Each number is 200 + 30 x the weight over its row's rms, rounded and kept within 0 to 999. Layers, rows and columns count from 0. The size before them is the row's rms in percent of the matrix's.

# down: layer 11 MLP down (transposed), 384x96, rms 0.134, rows 274-290, columns 0-95
# up: layer 11 MLP up, 384x96, rms 0.131, rows 275-290, columns 0-95
down274,100,184,218,167,165,148,232,165,155,216,229,242,251,203,209,242,198,160,160,230,177,192,206,155,189,174,264,214,150,210,168,183,211,242,223,202,196,197,230,186,216,186,227,198,164,228,204,199,170,210,146,208,227,256,239,238,202,160,226,152,195,220,180,201,150,228,256,206,254,201,223,167,216,245,185,168,216,224,156,154,198,191,194,180,184,248,215,211,173,167,201,209,223,137,226,180,216
up275,095,153,182,268,189,197,222,179,202,214,215,213,224,217,223,191,239,234,272,270,204,220,167,191,142,177,195,218,200,182,219,178,191,233,157,209,252,190,166,205,202,191,146,223,198,168,228,197,168,231,224,193,261,168,237,183,181,199,198,179,158,177,203,194,172,170,142,179,164,194,199,181,177,145,201,198,258,159,134,232,239,166,212,225,165,159,196,233,233,227,201,197,181,188,179,188,213
down275,092,199,229,214,218,185,152,246,178,184,179,233,201,183,187,174,158,263,179,175,172,208,165,186,151,238,157,176,170,176,160,182,195,183,257,165,171,187,214,221,198,217,214,196,166,226,196,213,193,177,176,189,160,222,218,190,217,221,215,158,189,263,255,198,244,205,270,200,219,263,223,216,274,219,236,187,179,247,225,180,148,208,157,224,232,210,178,189,201,201,166,154,239,186,194,227,216
up276,104,184,203,177,165,228,170,195,162,191,257,232,231,196,166,211,204,215,247,223,175,212,231,188,224,171,248,204,223,185,193,200,226,239,221,171,241,192,167,214,155,223,212,220,158,215,173,227,225,269,226,137,248,250,206,237,186,182,171,188,233,134,179,264,215,192,179,218,190,151,187,195,208,152,188,182,170,223,126,149,198,152,211,202,207,166,211,202,191,172,199,235,178,199,211,182,241
down276,106,102,140,176,244,214,211,260,187,223,214,213,200,197,150,161,232,188,195,210,224,231,231,157,195,183,163,227,177,184,179,150,203,168,142,200,234,204,216,228,216,172,172,184,216,162,210,211,207,193,159,199,148,194,259,205,232,221,202,222,157,198,219,164,181,219,173,236,208,205,179,179,210,253,212,221,232,265,208,193,193,237,160,208,210,225,239,233,184,175,214,161,230,200,177,255,205
up277,097,202,181,183,187,210,207,186,177,212,219,219,191,181,227,185,237,189,207,190,225,188,202,255,256,256,185,185,205,213,186,207,192,164,189,220,272,217,205,166,227,213,148,213,188,213,229,249,212,214,213,246,194,142,187,201,179,196,123,228,200,194,232,159,243,171,234,201,225,222,138,176,255,207,229,189,212,226,136,196,220,164,223,230,167,170,183,213,165,166,149,224,145,187,209,164,261
down277,100,214,209,193,202,220,179,204,220,187,219,245,284,192,215,205,226,250,171,238,134,202,239,167,176,149,211,259,222,177,213,223,181,187,185,218,189,225,162,196,126,138,228,187,185,178,225,173,164,186,233,148,229,276,234,190,202,251,208,218,221,145,179,194,179,189,164,197,196,195,266,161,180,173,183,208,200,194,219,248,193,191,148,188,202,191,206,205,203,218,191,171,208,200,214,241,199
up278,096,243,162,165,171,206,254,221,188,157,181,225,188,212,198,171,212,194,210,200,247,150,131,235,162,188,202,229,189,273,199,209,176,216,208,193,236,223,197,233,185,232,188,189,231,246,210,206,187,196,258,192,184,245,159,196,200,219,171,212,190,192,199,158,248,136,233,194,248,251,195,204,156,217,165,218,197,189,195,171,200,191,254,184,219,218,140,214,215,167,242,240,181,223,225,252,169
down278,092,227,174,262,157,225,153,189,213,232,201,148,197,164,206,223,177,186,222,223,236,208,167,167,222,214,173,224,199,167,209,158,211,160,150,230,262,157,142,178,234,168,177,202,223,217,243,192,179,182,201,232,216,151,226,198,202,236,210,247,189,204,164,205,208,209,246,180,172,200,260,231,231,145,203,196,227,194,209,231,207,276,178,241,215,184,172,174,217,212,174,160,155,188,199,167,210
up279,087,164,193,214,200,270,151,192,151,247,250,205,166,219,131,154,196,188,198,171,254,172,200,190,210,217,159,233,182,241,237,171,177,195,231,198,197,181,194,232,169,236,216,222,184,187,218,247,197,207,164,183,163,233,221,172,220,154,220,195,198,209,139,197,152,244,151,201,225,190,204,185,139,196,183,158,211,220,198,190,188,165,248,214,193,201,149,217,166,169,180,223,133,199,183,194,184
down279,094,219,189,185,139,175,213,182,225,136,181,201,245,235,246,229,196,184,194,192,145,202,175,221,210,199,143,174,204,175,177,254,229,179,181,205,216,223,225,212,216,169,175,181,210,206,225,238,159,195,189,247,241,148,175,151,199,209,180,145,250,222,213,184,266,149,199,197,220,239,218,249,228,204,188,218,223,214,187,169,191,263,210,161,189,196,213,142,180,228,237,179,262,199,208,183,202
up280,110,219,227,222,210,241,167,201,139,198,161,166,207,241,168,213,196,198,241,250,195,272,192,126,229,190,182,192,219,232,249,173,141,269,198,169,215,213,249,197,216,245,220,173,174,158,197,201,198,244,215,177,201,185,201,182,181,193,153,211,222,215,231,188,200,158,203,147,173,229,218,158,177,183,178,210,247,190,214,153,200,175,213,206,221,218,233,173,142,205,185,230,193,168,148,208,212
down280,098,214,168,203,220,217,183,199,216,164,260,196,214,264,226,196,207,196,153,201,186,194,200,187,144,187,258,209,202,206,171,222,195,219,199,251,192,241,174,136,222,244,215,204,166,207,172,220,195,170,255,217,229,188,212,243,149,228,179,189,185,231,235,169,221,200,177,230,190,208,232,193,252,139,138,146,214,174,212,136,211,216,230,181,185,210,240,151,174,216,184,176,169,202,247,167,173
up281,100,174,260,184,182,178,244,220,224,147,227,200,178,208,182,253,200,187,213,262,141,140,155,235,192,256,240,262,169,141,244,230,220,161,201,216,198,228,171,189,214,191,188,211,215,229,226,202,223,210,215,241,195,224,224,214,185,164,165,184,214,202,197,219,172,214,216,210,203,214,194,194,196,206,172,172,211,210,194,212,170,214,195,191,211,250,226,195,201,103,127,230,179,188,215,174,160
down281,087,191,208,167,139,197,223,194,243,182,227,235,203,194,210,233,182,154,167,203,229,168,208,177,182,172,270,197,202,210,203,194,208,219,190,209,231,217,157,175,182,210,204,204,220,296,233,169,220,215,235,192,209,233,137,154,187,208,221,110,196,191,214,127,124,234,203,199,262,179,193,201,228,170,203,161,172,191,226,249,202,220,187,171,213,238,211,186,179,206,180,208,221,205,214,197,182
up282,099,199,209,208,199,207,215,166,264,145,237,222,190,181,190,185,188,200,205,138,209,275,179,188,208,235,201,248,203,192,197,250,182,154,234,213,192,232,225,192,217,218,230,210,204,227,171,190,171,210,199,199,204,176,195,216,197,209,230,179,219,220,214,225,183,269,119,182,174,155,220,119,154,206,127,194,221,190,190,226,246,220,156,184,237,198,202,191,229,136,227,156,192,215,221,217,196
down282,100,203,202,188,215,174,186,180,251,191,135,207,185,166,234,229,190,220,180,205,228,246,209,185,185,251,162,188,185,162,170,156,145,162,221,191,166,245,199,212,228,197,230,215,234,218,248,229,208,190,208,177,184,139,224,200,210,216,223,220,180,231,240,201,191,231,196,166,185,144,190,228,204,203,210,218,220,173,223,202,196,205,192,156,161,198,224,229,173,187,117,181,288,232,226,164,268
up283,089,162,188,218,222,190,243,233,167,237,188,173,151,224,212,185,192,158,207,217,200,230,171,182,186,194,169,201,231,256,219,198,222,204,202,246,223,242,193,184,158,173,224,229,177,202,229,172,242,186,177,182,228,267,208,207,136,186,215,224,103,198,201,258,198,164,237,192,219,227,159,176,240,188,215,160,201,181,142,138,181,213,183,197,159,194,164,172,230,222,224,217,226,182,176,166,186
down283,102,243,220,220,156,193,200,226,272,175,217,228,257,213,207,216,184,196,202,190,214,184,232,184,190,163,204,232,205,203,191,175,231,216,237,213,200,246,193,199,222,207,216,156,207,191,208,210,167,118,243,179,167,221,243,225,237,196,183,180,282,188,220,188,153,156,187,194,200,215,198,166,179,181,247,192,192,216,142,217,201,167,199,223,163,199,261,159,166,170,169,178,140,201,154,255,210
up284,096,190,211,196,181,187,224,185,231,223,116,207,175,189,220,208,190,182,219,168,224,225,192,243,208,157,156,133,174,246,193,202,231,191,241,193,172,219,229,257,169,206,173,193,262,193,214,225,257,214,194,221,209,203,250,203,228,190,189,224,117,234,185,210,144,193,183,156,213,188,176,185,177,185,153,177,230,247,229,237,182,196,260,231,183,240,199,215,193,184,191,200,243,203,187,155,238
down284,106,190,209,210,168,210,201,108,217,212,228,196,174,194,149,186,170,161,161,255,240,192,195,221,227,173,192,201,180,259,281,189,179,227,192,211,210,186,180,212,178,160,204,220,230,222,222,193,206,208,212,201,249,145,177,190,195,218,158,183,234,146,226,229,195,135,194,152,259,206,209,208,254,195,194,162,231,190,229,201,162,255,172,198,166,233,191,212,181,223,218,183,225,236,207,244,204
up285,099,287,208,210,227,168,195,221,174,221,195,156,208,192,189,155,238,222,199,252,204,258,181,149,171,221,196,227,209,249,195,165,219,184,226,194,211,190,230,186,199,196,170,179,192,191,231,187,232,201,194,218,211,183,203,216,231,210,195,216,214,146,206,181,231,193,225,166,274,155,191,213,199,198,176,183,224,162,236,193,275,166,153,156,241,221,217,221,243,194,181,167,156,187,147,178,270
down285,099,197,211,193,192,182,201,183,193,164,198,186,142,244,176,184,240,183,186,201,281,211,202,239,195,247,176,133,160,219,220,197,242,171,234,193,178,160,191,246,194,237,267,175,193,175,166,160,169,231,217,154,165,214,205,203,132,210,212,196,213,173,229,216,209,241,166,170,188,277,193,196,203,194,239,176,207,205,230,230,149,193,215,194,214,154,182,172,228,215,177,259,189,224,209,169,184
up286,098,186,199,189,170,165,181,185,193,204,261,257,221,209,215,177,234,125,253,210,186,161,196,145,227,188,206,183,206,153,170,135,172,239,222,164,163,221,205,192,216,196,212,187,160,152,230,216,211,179,254,186,249,199,236,159,165,216,187,202,164,238,191,159,252,188,166,226,213,209,204,175,178,186,145,213,206,242,219,216,202,233,257,229,202,179,200,174,235,184,179,170,182,236,214,156,175
down286,107,176,227,207,210,174,234,232,225,187,188,212,188,138,244,219,181,314,195,182,228,220,204,218,205,198,123,166,215,216,220,184,202,249,152,162,231,213,220,228,219,212,187,216,224,200,208,182,190,225,219,166,176,211,226,182,145,203,245,181,211,201,175,191,223,210,227,184,170,176,169,125,173,216,255,212,172,180,177,166,170,198,159,201,241,174,180,196,195,147,193,198,216,170,201,262,226
up287,103,238,211,187,138,223,147,214,196,197,252,245,127,157,161,235,209,226,216,206,164,221,190,221,197,217,186,226,201,158,160,139,197,151,214,170,240,221,169,211,205,200,171,168,175,165,177,251,186,181,205,229,249,187,249,219,200,200,194,189,173,188,158,221,208,227,124,183,194,238,167,198,221,165,191,185,206,154,174,159,212,213,250,170,201,197,223,225,203,227,208,202,246,239,230,177,231
down287,093,192,195,234,195,205,212,184,201,225,175,180,254,183,180,190,168,243,187,225,258,213,238,182,208,225,156,165,249,200,256,230,205,234,200,229,164,246,157,229,169,225,193,222,231,239,266,186,185,168,207,170,201,221,194,170,209,140,171,174,203,207,213,166,219,168,191,235,195,176,205,124,183,241,186,181,235,196,220,202,216,221,202,168,174,197,125,135,192,161,220,204,171,208,183,261,211
up288,095,202,180,172,170,212,215,184,269,238,176,193,202,252,199,148,205,219,215,203,231,249,201,202,238,212,183,193,240,228,172,218,201,164,278,196,235,243,208,147,203,212,164,173,187,170,240,256,231,174,172,210,259,202,220,165,228,231,167,212,213,194,222,155,189,171,176,163,188,119,195,163,168,207,194,184,193,208,118,179,193,213,175,236,175,188,172,186,198,185,226,170,182,197,239,196,219
down288,092,189,206,223,203,177,214,177,209,199,220,180,223,159,156,235,148,209,216,143,202,168,187,199,200,206,141,165,192,174,250,186,161,192,168,176,171,189,211,199,202,151,247,251,202,199,221,189,195,203,169,155,205,207,171,192,180,186,210,264,189,196,208,242,203,223,241,226,189,230,202,144,268,173,272,246,221,213,231,270,207,190,227,191,257,198,197,185,199,188,212,236,275,172,194,175,174
up289,104,186,210,227,225,188,170,189,159,231,222,214,189,183,203,216,221,190,201,210,227,162,129,186,256,242,178,171,166,231,189,251,200,180,212,265,155,162,223,227,190,224,172,193,252,228,180,204,177,227,158,236,178,210,211,130,179,208,135,181,186,184,225,236,229,187,180,204,198,204,184,212,196,202,206,176,224,239,193,136,179,216,294,196,123,199,173,199,197,214,172,170,189,210,196,229,178
down289,106,241,239,193,234,215,222,177,256,236,195,141,209,241,223,198,212,168,196,182,205,200,196,222,137,182,182,250,209,235,217,158,188,214,243,213,191,229,168,203,210,210,170,205,159,241,239,174,163,166,174,188,150,215,160,180,168,199,286,220,217,238,169,240,140,242,261,170,218,236,219,166,165,171,201,214,182,181,212,210,235,223,185,209,221,209,152,199,189,175,188,151,192,200,168,199,178
up290,101,181,207,196,192,227,144,186,203,213,218,200,210,181,189,245,180,155,216,230,224,192,198,138,223,144,177,227,211,181,128,199,171,181,180,175,199,234,227,195,217,188,222,232,209,226,209,240,162,231,200,204,138,166,206,158,236,199,236,157,231,131,230,201,163,192,274,200,230,222,231,213,141,178,239,209,231,193,204,186,221,208,275,195,202,157,199,192,197,172,154,186,193,172,243,166,193
down290,108,206,191,201,172,216,170,157,198,162,217,244,257,184,188,257,207,235,190,260,155,189,135,136,229,141,235,225,207,154,131,214,179,187,219,198,173,226,192,158,215,221,171,192,210,197,239,235,256,173,161,200,173,238,182,179,243,225,226,195,233,236,215,179,189,219,190,194,221,229,240,241,234,209,176,188,230,144,219,166,202,188,182,232,226,182,205,200,196,211,196,180,225,211,175,212,149